Weights of a small transformer language model.
Architecture: LayerNorm before each block, no biases in attention or MLP.
Training: a variant of Muon for these matrices, 6971 steps.
Each number is 500 + 25 x the weight over its row's rms, rounded and kept within 0 to 999. Layers, rows and columns count from 0. Numbers have three digits each. The size before them is the row's rms in percent of the matrix's.

# layer 6 MLP down (transposed), 256x64, rms 0.287, rows 57-163, columns 0-63
108:488523461539494510507503504538514494516495522476527476480497481507513504500496474467502493501494499542492520533497493516476530490484470456555525494538509502455491577454496525467465486530467488
112:508535494493478511465520515483528507456472495478496527499538485497507483518507481488498469514531481529464484536464486501509506497511449475460521485554563500522496516512476543492541478526503460
089:507515492459525483464504465484494550498482506480476522502526510493530490478487492470497501498530471490541425487523475482511503494476489481516550500486507535541459527500498524524476507543494550
095:489498473475511509533477532489537453497501518492537529473464510507482504514554470496472490509540476489492533500495464477475529520471492532525501535471488502494511527471576485473481495492520471
104:501528523455543496493521489473537440474443477497521565500487524506502519523504486498482548506493457474506476489485507525483533501492518497542499471521519503512511487454530513509505501463486498
106:506502517461468426488476495480514433474536528486499513526551500506470489489496496512524523489498511501502499482512505457489532524509478515537519503477474485505536489481496477500481546538516546
111:516507477544545419457520508528484492475499540456505530528497515534519490495520483460499515525488511518514464496524519498489520448490463523491473483512514504495473474497487498496491538528488478
099:523524526510531545513459462510513506463473527495509490541531478481483498486517492492487524440517553481481509483454494525497479521507505505474521477494454501465483505518503547464484489531504536
101:487489529524477496475500457491497497500501496494507498540441505484480489466500446497541553452511512524555477498474513502511482493513536495463516460555531499485513507483533494511510481489537514
100:569503503510552487468485535480491502503516485478532548470484501476515517504503498501488520473548517538495520463529499558479517481520486474521486485455485474461519474498493495475503498504493455
100:532536503510525466506560481511528505498507483540529519501464437462520489525475487493505505490489495503465452501541481510453462537526525518485457530493487511487503478504479524489488524511491519
113:523504503525488534510486453501551480530514519482500461508450471457501503488503512503491530464512467496522475526502527528481499507528534512538489474480486482489496501480474515495468481483494587
091:518463466478489482470475487483503497547447496518472468521473479507492485477549490498512504501546514494479501485518465539543499465519537507535454486535531530485486500498480510519469518538509518
092:494535460488519572508478532479525497518455504511498516508525522448489518465483526463486525447484448479534502515517511514517497522486524477507457482537510491523496510484495508494473507478485529
097:515480494517455513505518511473538499503515515478492502497478497500473502519505475543476500500530490533470474478581476504505475558552462463502512471489492502509488524490481491523483549512459513
100:470500457522473527515512490572518502473500471510507468461491534494535532464499511494518477485501474499514478510489481493473515533522555472494484499530515498521456488525516450471505534511526478
105:510488521481510485459534484502527503482479508479496498487498491561483513490519506473504507471524507492530505540520524499492495448410517490533507474484488500503508502591513496516506490491494497
094:478520485490455458451532489512554539497506513501502505502484501474477501479507481471532500486551499485489504487517533485450558496506499559506540493505475506474512457483538499496530517491493504
090:468516534500517519514448538570506508472537497494534470487469491506465531508498462488463520479528504450505537534497515522517483518490473483483549496500481472520510497483531482485489491505468506
109:494500476558517494488485486491495487488483474486530530489503485520499478513486493479537505567533497535503514475484528465471512534464535524509527496482505435492490454531481526508527539480491476
097:540469493512489433492529480481558530529485518487517481474521494523483530494485524515469494473530510513454487530507496459500506480494553532529462494485479485515506486488485493523467472530517527
098:474525519508451494475542502510520502458544471489505513474485456503485487516496519524487511526481494478502536501504457481508543495439496510513520528521488517515527537513516546468508465504444501
080:491502470460461505463556514544517448515489485527503509507509523444530465495457529517479538488497521487509512503475510488472512509498501488524531530552493489509435512498511496528500492494494517
095:543525513501482514485488475501494446469511538483461486509522443548474468497481527494509497512459479472513510474543497557481552479486489528480490491511527520522467517512498503506512538502497505
102:511483525478569496496526494503509457485509486506496483484470513511529525530496489461505541482487530484473468498486521497558489498476502478515497488475492531550534481530489438502481459494527528
098:518495506484510487506573517481519433488508478475534495452509503508499523504457535515485506483499514445499516498535516542526470534484486467528522499506468479521499447509503516503506480478496522
087:503491462512508506465471501525549446503462511530513479466506508470489525513500484490551449502507464522466507469547476518521523553526492509492500502477514500485485509498540538522473474509484490
108:486507512501510472493531560509541507463488468554545532485527508510481510469483483530469493503483489470516491467466540482486533541489520471513479515493491510485524457509534496501486518446507489
118:513496504483560523503486508456523539523477513493514547498481503518519510525486481497482537496497516447518461528512490493520469470466450474478511487513488497477493475531469481553508491549474512
107:480485473500486522556483491486535532523473515522488529496502500534484541451525509482494543501491511489487529476477502426497513501492519485483475551495469490526523491510473460516482548472508499
114:490495523490533496504476441501513515508497537502505516536518460530439494506485539489535521492485550481464549499509498518506513516526465493493503462537471512477484445533489484521505491477490480
087:534474504499495514478490524504496495563547501489448505493477484532454474456489514460464509508501489511551465510524530510510491531465476524495493499530493485483476472534530523469484511502538509
086:524476485468483491483526500498463519521537521502508545490546505493477537500527505503442496476506518527503532511526506524486565485471462480510470454505484491510487506450481508507513476456522519
089:500463466489485477504498540552477532525465460522501499493537513506486485561534463499473451522479522497491517481503521496531459540522502505483486507510501520536492515464458491535473508487492496
104:520425513505497529453491497448469530495499504535490501510509486492520494533532464515487505511483539498491478480513514514518475466449521537518463472506484532515454494506497510486504529517521546
106:534533519452473521494483507515504492454455490519509540478516441480502543526546523507530476467497460514490506512511530483499514495511530489491516480479468485496449481504557505517484495503484515
094:483478535505522446519468494489521553491522519500514495489476479449457551478488485504520484497490509517504475464533515459491466515486468502540541482492520537517497474532518534495499526512476477
086:535534486514542519497515519504450489477503494497546467507533498500463525521467477509513500506502474477512487529447498453465518491473512518527495533513490473480489510514512522460475533449545505
095:452541455502495497519484506477460499547462494548503551503505511546500553460504480487538496487493532514501463472493502494453482516506484484536472486519490511473525534494493503515480490520514499
113:541521483520488490488516462511496485468494495531460516480474480488497476496537482495474516520496490519480538476517484535472514535530508481530520504537557512511449442462477503532504473528507475
109:487493505495456530473498506462508523569483532481493527486501531526512494522537503487488503497545517487415486514475520507504496532459495468484500503510506527478485515510505558491486472488483474
105:546478477495444522463503466529503451486507499473465517527507501514488530497525536470450524496511519524497533483505523496498488485481472503521576482507498479495461510507545525510522481490487500
102:519525503491500499495484544496564489466501506553524503503459501506471525473495502458505550512488480517511501510494496508486504467483533499440437507476493448490504510520534476502514485543505509
104:534523542472498508537450471498471482503510502483524488506459476514486491537508510499480517487547479500520533507497505465513499495511520450480522471492501511517471526451557518487563482505475490
109:482491447535511478466488489501501524532481556530454510512551528498495491476443502473519488479503451478526474464543498506513480491486489499506519507509535519478510477490520531490523515499490546
118:470480539464517483485515511564489505521512540486499549490500479545508515462498513551501495484477502513490450462484514478512521504456500488512476505535506501562484483521512489495485497500451481
112:554462472532547456503506493483510533451481466480522516505442518490531480491519488496522477518528500520492527494496507496504506472459526528529449525475539495495511490474502524507535488496479517
112:519468491524466541503512489486487526519429493505517514531520488501456506446523510497532479503491505498513495524449469492481517528482512522526429497506489495519554498520511510492494515484531468
096:509471498549468517501499519513510483549438555537494488504509523536532450504510470511516511484554521448461473501468482470540493491497489477482489489508505509475490524517475503488498494495518498
111:515548506502486464515529507443524488504480460516475478513470497525475561534502520513452501498519485539470488561538505498470459477488497482536523503507487488472504496479484519507514512523482520
089:538503524484529496518466501527479479473483502516489478482472482483470526490532495449527495474558484445465519524479519524505550490494514501519505487532495507482477495497448521484515535548475504
090:501515523502502510525532516524451473495463509508495563480548476481467538521489513489487514483489487539470502482514492467497481516463536507485525504467533449514494475489496517454471527530531484
100:554478519518509512497487518523528505521473552467492499496504464529473446514471524465509554497508493490484504485494505515548488497501521491498480469509445501449554518489495498501461482529494513
095:513468503514538470497475504458507527454477500459532472533537485473472455501514548484503476510505519503500492526502547498545504462517484507494494488522522494522506542478529473471480484520544479
109:467485541497500514504499537486520527490492476511480501468491509513438536475522505488525518528499501488518455464493497495494494516473502534491483485477540476547506528443555460517482513487547500
093:504531489511448498470475442539492498493497532525499499490512544497520506542483546500475488500448468527503535474482495525513504472482485476500515503506509497501541472511492504462562469465510517
088:487449522488509499498474477508489543490559490491536548509512480490517500453504483507554479496538508496529507523512570473498503507467488490520488517495501498446517473492511483455489506494468483
109:521531474510514510471491480547518511496485477516521520484489502465479470554492487520489480484504473463456497490496511492498491519523499471512485428476484485500508541573514530543512507536498491
113:531475486488436526491503485527452527485536469480499480506489487496464470498502529499514541493548508501550530465506494499493472504474533483491568541492518486487474482504501513501502485486540485
098:514489480525494491501474518519452514506518488491465480507474466503421508524489488450573504492486532492485493459535522499529527488507498516479469494510466508516474511525497509519533512535500536
091:515525501508514506497537515499502478493508510510495455511517510427489527511472500462544498488547462533486468495509517495450476460479531457527504521505512507498548515485539453479503509512490516
100:474529515494497496515473506498486499500494490540499488501522495447487517438522521451550522514488519508470491459485488517563492464485494512531504549511480506475531485478498487451527535492500524
111:521491539487504459516507536533514529459498480505537502507499528518504460552495544486488455491489463498476525544509475465512505491447508468500526485499482476540497484502497499453501493476533523
096:543536550473470476494512492459532487513481500478527480497453534530508503464485495521460510516498530548490541482505492520506499495543479437488505500502502508524513480539481516489501485469511461
089:470469474499511491466518530461508472517507487534512533489494547458481509535519495505494472527509512434493486526508520507499513533463506473505498530528485521485468481477541501539465499476471545
095:464473508478509509433516495498503534533464518542474511484511452516541492480494527483503520485513519475499467517504533518479499511535485476462489497509525510514569485509484505519479504474502443
110:492524507507517499501533507507521540459495483466463471510574542517487466512518544465474453498521501505492449497472494482505468520513483497528490504490521492489554477482481511528500492492545493
102:538493481512517530498496477527483536498464489481492491502500487538506509532452447439475563485477511514504479477466495510501479491501526486477506517499512518501526512482480493511489511497503588
099:478490504507493501502491487543493549512452503460473563508510498487499537485498495501529455472528517492451504490502506541524551511489470509509545486509484525478473489520498454478451511520493514
106:524480477497492481514439461512463481490491516490523492458516533506521528510502448501522520487509512518528492469443493515483537532507488512565513531530493490494461527491546517500477512491482482
100:482503495477471481500518513531485489507518469475492487512504497513505531516484509501448501516488482449523466475533525539530544515488508504525450549495471493563487505505511535495501493507437467
114:504515515545501502528542439521480506529482450489518474489511530515507525507473512503475482498501480546439484509540513490543491478518460497446485508495483482505480516487545518513502524475492480
100:474495483497532531516503488509476457482508527519454522482496493494522476497494493469511535473521491496486496519523518419525519504511515501528453497537503467461513529445493530491506525547506523
097:501525509491499504467471488483481452474525489466494493556525515508504536475493466475480490506497478505508528493498549508461444513505503534468489472480533540484488530512510544534472528528530484
102:496499512514503452486497506494517505493486503486502488523469479472493493506484552495554531481529511500486528533508524491499530495508509509474536516548486515471500523468486552478476457497438434
099:527477523519517513504507508508498431505506500453518511530461508483518482498494511477469545477534516533529515462541512495527484516494495460484528474456503526490504485531511484549458527467498483
085:512495501557487500469533450522495525512533499480521519441507505470502492496524514473470502530463500461526493464480502512503491505492458496493540504530466503527501508482531501464536459547495528
116:537526473485451473459516514503545479464469514482508547534539482528531438507525475487523511508516509495506505504497486456511507552496506484495479460451526505490500489507522527508517492515481489
084:427520486498502521503463508482525499496514536475479469503523501537529504502490519460473499491535518520527482553525503511517507494490506507487517530522467449465545463474508547471491479498485492
099:489530530437473485505522529503523498503456543474554500466530528485520511553492486508539529484499477550482513493491462505480486509537484473503524484493491483508476477489501468520504517464475487
097:488511464484451499456526507491493539529474554462498506492519434550514496485490537493523510515527523511505504510490487503488511501458510483503525499539497483488483558476487480516505460485480538
089:486535534476540507506488544465511532472493491491484490533450464493510514484491521512510478536489504464578519502487484504477515465484460494488478529525505462486519477522477506519494550499495521
112:541528496504513492511508443511515483508502525472495486521476487487515461502491458506518536529513482493511445531473501481503553531520515487500502464533469526461480510472480560511503458488488525
102:508475508503470474496492537494486485522519535509484503478479512529491474540503473483488532502537488519505526454521483523506529474479527512519529550483448452508476490511518479470554523503464455
100:488487480499475511497453508523487497503498533515461479540507466512515533523480520472485504495489521495511452529478513456476546534542548493492504559504457484475500483542490509501519509458496517
097:463507479498486505483491530537511558481523481511524472446535479510494473471515510503521522516514503458484478490506458503439534507488526528470534494517482521482514482495512458510506515559508519
093:552539502523529500441468447501486506509532503526500488488528542475498453539471495487497493508492499481477496531511469494454489519492525490513542486530480495520495460450495491498524533513519502
081:473517508550518482537520466471490462491516516488472485514480564473489484485497457438539483521519513530475506548455495482507504470519492547530496491508499482528488492501493518507477500528513510
115:526488466488474514426522477482533463453533501457495482511524440481476510505507480525519507516498501521518476509505516534540508520496501517495495488527533493494498467529500534516513532528471460
113:529528484499475465478502514468536511522526522523494515489523467497510527443457499541490482453488470519476493497528496556485517485507508520512497447533459509512473474497497537516490516509460520
096:544543511537464470543493476535521519487487532526509504498468498535468497511518472458498508498484529477479508528467480523508507521519532543536464494502459474496478511454479508507476462497474498
095:464473476501497511499532494530493536500555506489510505458501499498507478496533540496569462518476462493473500509503471498483493535507514479477463451510502541508513512528476472533463480538514503
094:496542535530487468495511522491470527514503499512561505508500482499486465490471489517498491481535517510468505471507487448501519496458490512519498528472481487453532483532502567519455479484534490
122:474500501476492448511492519491535553531530498478504525488521524487479545467448518500499468527502493506490499510485532533505518528499496431525504515514515492507501485457479504477548476488448498
091:544519500483451481499479494506490513542538504432521499470498470506498511490510505477520484474489548528481491525528507491464471484508505475506532477526509536504495473497480562541525488495454494
100:507509501504483488525491498534525488466500531542527501476486516495473529518520483459491517530435520493493490473504482536544487477504470523513439504485464518514518531466573479497499500491486496
104:493534542474469510529484511543527530513492495491471504484472522481539471508501473496515529528509484549552533457459487477495520521496484497512482524506499499430513501448518500493485470488485506
085:512490502465554540495541522511481467490499511505499480474447504486464477484512517495538499485454535462506495494524483503506475580548479475491508497465527509507476526490499516518493481487529493
100:530443473452545510554488507508523492552516531518467491520490515508517516479493491519493520508477491436524508488499491514519489485506486476501548491522466482444516458517511517479478506508497510
097:489503479476493535427516504478511525493513484469520526492529512528480446528456510494511498519470518490528535476479511508502484506458478497465562472509506501494498547515542482528512509495471510
099:466537481539527476510494458507504533540504489443531496490453506465488512501537519480516490508491523443490507538466489484530498450446486507518515490504498531500483508487492526530515529496517514
103:520504486490511493473551488503489529519468491477487512509505529544480519500457506494451511541523491493526456450511475491505542492451534512504520466506480546490488489484549483467508489505497541
105:473549505462507480490544542490497541497497458528523514474458484507509524488541504497467483533519465460479477525510524531511507485511520522519479520507507520515484429503499527476518470485478487
094:480486506506480492476473514525506522496504482464525485512519559536499503495517506475471540478473515533528525533524465522528476515515481463515479472460490512441461522514488484555475491477525493
091:488481517504500467433525529499494508494481503504496504470501503504545518464512487478556475483528514468534511470508518447464480501483511508523524498495537470474491466547506467515535492502548505
113:529531489504541519464512496500518466517495486485507489535475492529512507513474462465457496467561504442519487529459515503499453500494531528500458489513508487524488527491552499508535498500481490
087:505500501487543556487522526495493469490519472514448518446479514468473493543504468509511480485492484491478470543472499503497536502497497533497494527546539453469514517512536523517513504494489461
# layer 6 MLP up, 256x64, rms 0.305, rows 58-164, columns 0-63
107:492514461482518539511509509516523481501488486498508492517467523494510491498521511526530458511509517532546451485523509457483472506541517526519494481472435491513486526438523492498488551489466515
091:531487481540464479543489496457487518525529490499501480497478527513505547493500492505490475516497488493519537456495583505492514470531502514482422500501468501482537492496488514510486514506475491
097:491505520522452492488519515486456495517474494504489500514514461484524482487465519480560529483498486472443489530528563523525500471552491481496521475516498505520501498550494481491496520487469536
094:457476479504461540496498501535489481470461502517483483495484528475479501502481498488513503523529434513508507477490522452457491538461496516545524528505524520544507498487471523508514531459523516
103:497496518510557528502544477532485489418482441524484529493478546486503515518496528509483488516498514457465494510470510487510512479490475517513513496449482505508475539518499514528517520508488518
113:498486488481482554517502521502482460503540522479466478531497497551463496511480508460515472521489455468533515529468512479483501505505507510517478551485466507546558499473534482487502494508482507
100:490456518488509496521504456524452522516556475477501516481523490535468501515507492556507476517497552510491494519520470470529459512515512449516497507496510543502472524459493492474464501504516478
103:525506480553512530525485479482477493489511522480529427508493479496549482549478500519510475522516536520485513522494497514489438520494553477499522496479484502497455486503482531494498528483516471
086:493490518520488532482523466508486501490525482466525439508472493505494524502491519503517462562536515507531474494513468491519478475504478489497504502512507513548501493534471484553473483469500572
097:507497520502491509529459501490420471494563494485520512460494531535449524473520527519476501574514521510496486475510512535529502493507475490466519478496506510507481493519475480489501477511498506
117:480526509535514461485494507503524521518463464486512458490535486543465519458484525488519499486496504490516481525543517484491522488519505499452526523479444507557509542473488501493470498473528531
097:500468520504499501481473439503478483489494443543525508544514516497503532480494491480519503525490481478535533497506533505513516485469462506494507531489529473539524503496492494443533528483455543
100:475460518527459459503514476481478477498518522515518512508468508533495491504493496540505452515513521547470494509519489447480481515538514495505501541467512503446474481493499477562532495498525481
101:468534521504466525492491525507498447494497492528510483526467487510525486492497504533509489519465466488480523504546487490488548477462514533486457531533532513522566503455494475473509470504503501
106:499523483504499472509532526518473499544487485417524467488539467525475465504462492520515519498502537514503485481483533515516509496478506490478490476497514511495482499527487475569475556506503499
105:509524497535531500525483535505514504505535504551471478502455509549500485451552482486522458523487501467445510491505512504485489520542499474495483482505456525493502537497473475540501491473487490
100:514536461488544478486510515544514483507471512551453486439536504470503538521510534488463471489475533507488467489528505517516485481497508499508487444501496510502506496502454480505510527511537517
094:534481525484486513498511508495518442503510461513477518533476473499527495524514487552516455521468461544537487469524466472480551480509534549488518489459518520491510501487483506503479505511484485
114:518557469497505547503476465518427526470498481525472500485476480520527515505493505484536505539515535482514456486541539489521498503480524500501496512500502508451486484472485512528510519472530474
100:480480477454521513493501459493422487510495478515470516539500557507507473490492518487522516481506528543482539485513496512479481481510504498523518485475511478481550483522461476469503514489539540
101:481538499526467498467488490546502527531462482475518496503533552506560438502501481493499501481512482487487475509537496529517497553486514458488528489472503498478511504476510511483546496468530491
083:473491474494471512484457458493502517475511528499543519521517524579483497468502499495518432530503501501517459506445495493475530507515516494499481531506543506501519507462496495516528475524509512
100:442477498549543492485478518508514498541516493500470539551499529491538514462533473498511487488475497551483504535500494502508472531504513502468480485455482500469540479479503511517481469520475488
101:518501458483461475495493495486476522520534500466483506521520550511464502464500445517495512494481480504535493504544492486467487505503509537515527549469450512528480467525535509493514515516453482
101:514522507498552446480477483499481513503485477506481490519518511504499478528509468510534478473460500581489486509463507501448512477516540544507506488510499531468500498458478473490474521519527511
093:494492496488505532527515512493442499489536468474468545518531457482465507491513501530481541531531503483518524467544502503497483483487484487442503488507483487499546485532497456538525519488520478
101:517502534501476487502448433519492508526505508480487466515506474489526498507496495485532518489471532449486489483536500549543505523512521491487476538519485552459471459478527471513498482500493511
116:510531496512421506494529510499505450467525494501504497533520526484513494476496525493504479504482494555453554484522507519480531494514513518522485465479527505496493479477493490429521502487476522
115:485498466554493476503517488488508534497544528495491498495509494480480478503454465492509480498479508505501465514509512491533555476498544500449528485513531557518544459508463506476492476482527525
112:488543468539491459521507517513509488508510508566477477491522517518507476525512486499481533487530500508506425500518502471483497492498445502438505469482528506525495521515511498491520534461480486
086:472519505546485503522491493494512492432488483537518525491487558480553469528501491574487509519499525500464447500522499487477474481500527461494494471495489482501502517525504470499527494485493490
086:504484533534483490489529504493437467478486452499519489519492504497495472524493534514522505502460461541494528511528473515463493548485486536469529506500482498504504426496494526534493495476513478
093:531488502523513499512520489471510428494503483459482511535474462496493500503486481515495511481515546484537511476464429520497504477479483517508493470504524549489499498534531457488529495504546504
103:470534493523531520530496513487522491510530480483490495497548499510499539463499498487476490526507462430471493507498499553495517517497529515508455495521493495477533570482503480537486490485458483
107:519521526494501480508439479536527502524479540476468475532525502503511465450521508500497486522507545522531498487502521535457478483473515507457497522472540505489481503504455515469487490510516451
089:525482498521496520474502530510458448482481531451489488503521508540523505480477536473455485514518499520521560551476490508498509468495536497494460474492500517487482534505503454466506514524519516
099:479488493500525500490474512499510518477559494495476551515516475512518458461475490505495506501480500496516490487491519543552507523481504451489474438472485524517504514558447490518541507499485505
098:547495480492511495471508484496478473477512522553468511461477509509493526487524512457446537536475500510506517479474531536520458506555521503515499501501531498529514504475492483470503552494514463
112:473502483531516472501478497469474500480500485474503512483520469483559486512513523543556496492491522458504534534518485459483507464525504528529457488461495475528519505473494482518480536485530538
103:475528508519521489519496527490510518460522514451501473490470476516500519526520517473491465506516516509468480485548542510478507511493479492498490523416526551515521489483444522503517493502502538
098:482531561500537466531473498490481494520474515528532532507489503474497495491482498538538441515491469493498483510507508526505513520477528446496435512488509487489533477523469475485538508521485509
101:495503527522494488455520511560507455484531484484474504488541429526528479503524501494467481449486520501492472527498493485520520523529470535498479503505500511548485509496459496516502498532483464
093:473471483480471481455531505471512519513491512458491522505549497471503561488520507478478482514481508479491532517492512472519484447520511521491470473468504552526532522510510500462519542523529490
108:516507552456455536541530546493486470467521448504530483483472530499511504526514481501488516515495536536537525511483516467455478473496500513484469486476481478507502501511500456518510480509525487
109:487480488547462509491474495443484515513484499543502474520517474509504539479501479516553485511523458511507518514473501530498478541523445496483503497505476505453485523463516505493511508508556537
115:466505490430498511488530464559516479513515520492502499495556512498528448518535485530532531479492475519466499495505491479473497509516527515486467474503489532490505516528450517464512520522488490
113:457508506495503530497494483508491515509510516518501489519488528499457511496537496530492452536459521477449472496483518549568486505512511503441556505477515506493505444490513494499499531511497483
093:443500484502498504528519542499479554481490496465494501476490546520511571527481501518482523502457442504534477485517538516480499496493502509502468504512513490492532454498493469489522464521485498
116:492518475509509538494515477479453453523470541547526502524486478469525475508473497517498527537507522502503471501462499534497536513479507525483495485472500500453525527459481457484508480535479537
090:457489472506510497540457487548492502496494487483512517541514510465537469471486504529499521477480519490525475475490519487491520454506523501507535518537449475497506501532516472544493505505432516
105:475513484471557531516522489475552488513530525488510496517466540500503507492469488526507490532458489482521503534506496515462537502531505482468484485515466496537477499519476467520509466471455457
085:483526501501493543522503510486492473505457511510522514522488510532523522535492471487495478527478496527516496498515459506528505511502431514461467482473506536522521470506510489491442560486452522
091:511519489497493512505503524546487508464497536534524520494480524512508496486498481529470532495485516530486512483512445524479530504503500434462484527500501489536528462541463473484544521473464471
101:498517516507475516497508459511492500482501494493480481521504547509514510500518529502521520539439474493467442478493442522514487494511532493531545534479526507513486449465510522452468483488503497
094:512490523495527497529564510491494467475530465488494496492508453483506482496517473495494505512527512528482476548488474533468505498487517491461493493499498570523490490492485504498446509551540457
093:510547476479510499500516471488540471543463460520479514514527502511522490491541513526493472496440517500473467499522492502503525473549505491493566476515498475534483531481509471491506480499533473
094:505484483509526508512473461500475528491468491476499479482498492496493446512492555544492506442468528484477478514509538490515491527507499531470538495465494501541493507502501559474518497538495549
114:493475523542499469510482503464478494460497465513445519489528483490525506471495508492535482459471501523489493524498494517541514496477448555542509514472525479528495536497468498495514499463535527
096:503464481530489533507501489488537485533521491492493493472552512492518467491532543491470473499492509486496480488436493485451514541437531510471551465494501497510510509485529499517518502510483533
090:496510474483513520480495488510537528481524485490486564504527475539480455461490519505492466533485518482507485475496482487499518491513431573479518494502494517516536524510484529478489529483480474
102:486498505496475524535461478525510498537515509520517498461506518480530515453498535475508520515507458551480469504517479468466469529494445548540529499488472477529483500509504479486503535501467516
106:491490475501435523498510506484462472507494514542509528488492533538491540509486495524513506491534515495529494480446523553498515488537496494469457525450530509500481511455534465498497512497478514
093:542487522538530511476489453509525485518496504512480462496522498489539523497488515500546485513452547501540470485451496495506527530479452525496468523504481487468485502488534523479477460530498503
097:551523477488445479526474506460492474479490540476469505481502469481520484464493477536544505487476521531507494511524507527501503449530498535531517516504547502513524512542490494463486508520518477
102:516537471564463477505516501508505463501548487453528520503473520467470499508463467494530463498488519526488479501498493518504523481503531528502537480495522487480444473551477506502517505496507531
117:482510487514487444504493472529485445475496498509531490501528486527517499484474493510451511499491532484470520523460488496464491478482531497533535484490479543531495558510532547541503471516494512
104:500484523512484478486487515461495460498530495521475475523520512494474524482507525532526453522492529522536519518499539485475537543481436538523472503487470495517492520533482507489492469461490455
098:502498517476494494506527526460554472481487517540497453473511492495499513504471520452508532510470522479539477533462482545510505466523507489539519500461522518504497541525459479489500515464486526
108:472482491495472490538514521512511514479508484566533455480532513537517515503481485466444518535512492535475514513502454490508490476462473526485475500486495506520525470518521493501552494543484481
096:487496527509444448539529471501477510501488524464491514525514532532519457473487535487492501485485544492572494468489483464489495498475534525521526518477503514535508468529507514491513518498492481
107:471477464492514500561477497506471566487493499523496462509504514526511510518481550488457477498510535521465518476549508519516480495477527497467503476513482543504524523506480461518477489494537480
106:540500523533448457515495524474474496495501475510535456525506512497499484518482482519550512520499507488488497529500486537534460517525519471491528526446501499484497452540484486539492499461490474
107:493489529496519461499517506475488520523524519519512498459518530481516496555465504510479478513495486487454511512485472461484537499535562530531486540505501532487516478507486461509508501452499448
112:495488511539502504483520482526474527489544531477471518498519489486471487467487470522468459518523485468501521519508476474448495523498484498512503524505510464469543465534493485494517562488556519
098:501494470494512513494520485498480539510487532536533507485509547526513462487519490478494476480476518457523491508509502512427485523485512508485466523492514488500499490520542517457515535549441464
086:527540478508533487463474479469485496493509519486496499475463525495478502510487537515516490474472482488558503481511503508502480532556485513479500560483475466525455505509491499483529490523566490
108:495526468492538491513510519509477551537505446520497499476529512472496532498521539494515510502545485484547503516511483508486456500498492491448516473423493489490509498477526510476494525455504493
083:551539541500490506506556512513463484494508488500496468481480472495451504480471473554524531487493477446503500487484509499479510493486506469488456507466508553541501520503505537510494495505532517
096:550500512498517500514486492455480485491551500524482469461507456507494483501479516481443445513498535458524452493468506516539526477503522493505507492486478514504520514525462533525519533504502524
092:484560544485529488525514507541459477517547499547465479517472460486450500494495538512489499503454456477500502497526506455488533516487514522503533522486478528507475499485493500517484498500487482
091:503490485492483468520498509528523482547489500482454486446527510579521456490514525512501494482476500513506498527504488486477468521523495460527551509515490519497466465523531466503505518494520462
098:511518494499528494524490476505475469514533455528517478503521523479487532517517542486471521508506535489487525485489440491534443513485498478473505503483541488456539484474506478474500525549479469
094:494535524490503470523509459508509469527493490494530489535473517503497517486556516487461458529493498462527469506486507538526498506528472494483487449503519518528521449525476512486475499530557486
109:439505533487497493486468504482504507510522489517490515489526533460514477484517534558471489493510489486486519496515513510465471499512505483465472490502508517512546536443504472525456563520521518
103:543478522492492483523502517533463475485512503502495526531491528501510522526480486517528528516474486540504479475508471527509439522504459506493496486450557495486495507501476542536467505461494452
100:510473524487515487526520537483505465532456532524490502481494533520540472472491490497490495498478467474482508504502481527445528486487521494495479508515511543563537530486476465508466511486544467
082:528448520529479539495509514528491531494471511506525521515531482439548510467489524537493490527532512503517489430495522517463480482469484494493519495488481494505526517504519486463508509488458470
108:489484518463476491477478506493470477473498491466497455486504513491511538512454533508458474483491495476513471521460492545519519542520501538522530563510529515483535514481513523487491459532496485
107:474502477522498477519504476460492506493537484468493540514501486470491492521482492497485488496478545497489536462534503495503498492488509534518481477506569525478504540481477488513462578511547481
092:482520523479535492518508530457488499508506481494492519492508484467571487457472514533508516504531515488532455485537510523456516487466478485451521456479493529501513460501476504475519520512498533
089:549555506533490476483480487498484460507510494528466487545515508490492525491468508505496515519504464498550438444508494478482505487520502525536551490509499485516490466513503504468530497530470505
093:526492464457481534494491534511504482495557503491440507492529494530502498472517511482528497460468497462473517505486505558486531512534535517463519482514474541489511488483479464492521517478472497
112:530536527525566508521489491489461496497517454533539488497530509515505497490486523490460453510489500483472522558469494499475466504475515485526455488478493493469528500503517496501486509544544505
093:492518492472491480507493504471451468458465556508476531472526518504504497526479506524474478536531512486520471500516456517522507525540507496494470484507513481531509484509476445464514526503554524
096:514476524496535519489504502491449487545498496448478499476507516449547467516472536529536483498513471518489512521506515496457507508510520454482505518508501474483525519544435530503477503498496516
100:502507531535473476497519483505504467518532521512475547468535487499458515465476493494500503544495509514484437482531486497551481503551485506485503507473488519527473498462504470558501503502471481
089:489498487508473503482465512520525540487530500488531507454493504484538474525509499531520487543501510524447525510480526555510523468522521470502490484475503527508470491519436487516517509458473463
098:505533490554503480447494483502507503453479418493540471472523521536493488514492523502517501505492523579495505513526529507488483490480505480512505472507530478511489499516488490479534468508512488
098:500505478502501488515502505490521485514539494551480489493471508429518482487486512550545453513469467519477529458489504499527506446495548508475509514512487519460511488492550510482511499484512523
089:495495532516474540481478501488479466512508499491471506512524478554476480496523483476497457528491497452507531516496492517525431508466538540515501493454509541488491518499492483476522513516556513
105:529510501482508538512476559504485506466498474496488488494498451530553455497470494496517457510500490529484526506485538438513484535495494532497467493504543490540476502522455520508512525509490506
105:516486511551527491483486492517470503511489465494512526509552565514486445507518501498530483502490499508471451528477494483466501500499484454477510491514501500446515517495486463488494537553507535
093:552487514522517514492494475469482459463478530546473506487475477497534493478474506527524459521457491488514458490496496487472488529468492482485536511518521493538538526506511489464505466549496528
093:529496511526469546509503468489477457487537524512482494525490497497505503489463505522512513566532489526485482463462448541527511491477486495472515502509475500517524557481519490508505525465482461
106:450517507517477487532499484486505489504512469457490472538506497522545489488524475523490498482458490490482535531497476496528465520528475459472521489511548484527488502516465543507487513496547555
079:437479526494483441500484533502501497518495448479506516472497505537547497435519478510496541522517473484519501500510489503520464500497486522533520467506526514491487479564477486499518519512502510
106:541505503503483500552554505528483498472562495510482474488465535547490500495508478513493485524466503531526500513496503517526482480496507517510492497454501512421492509501467519471480504497481545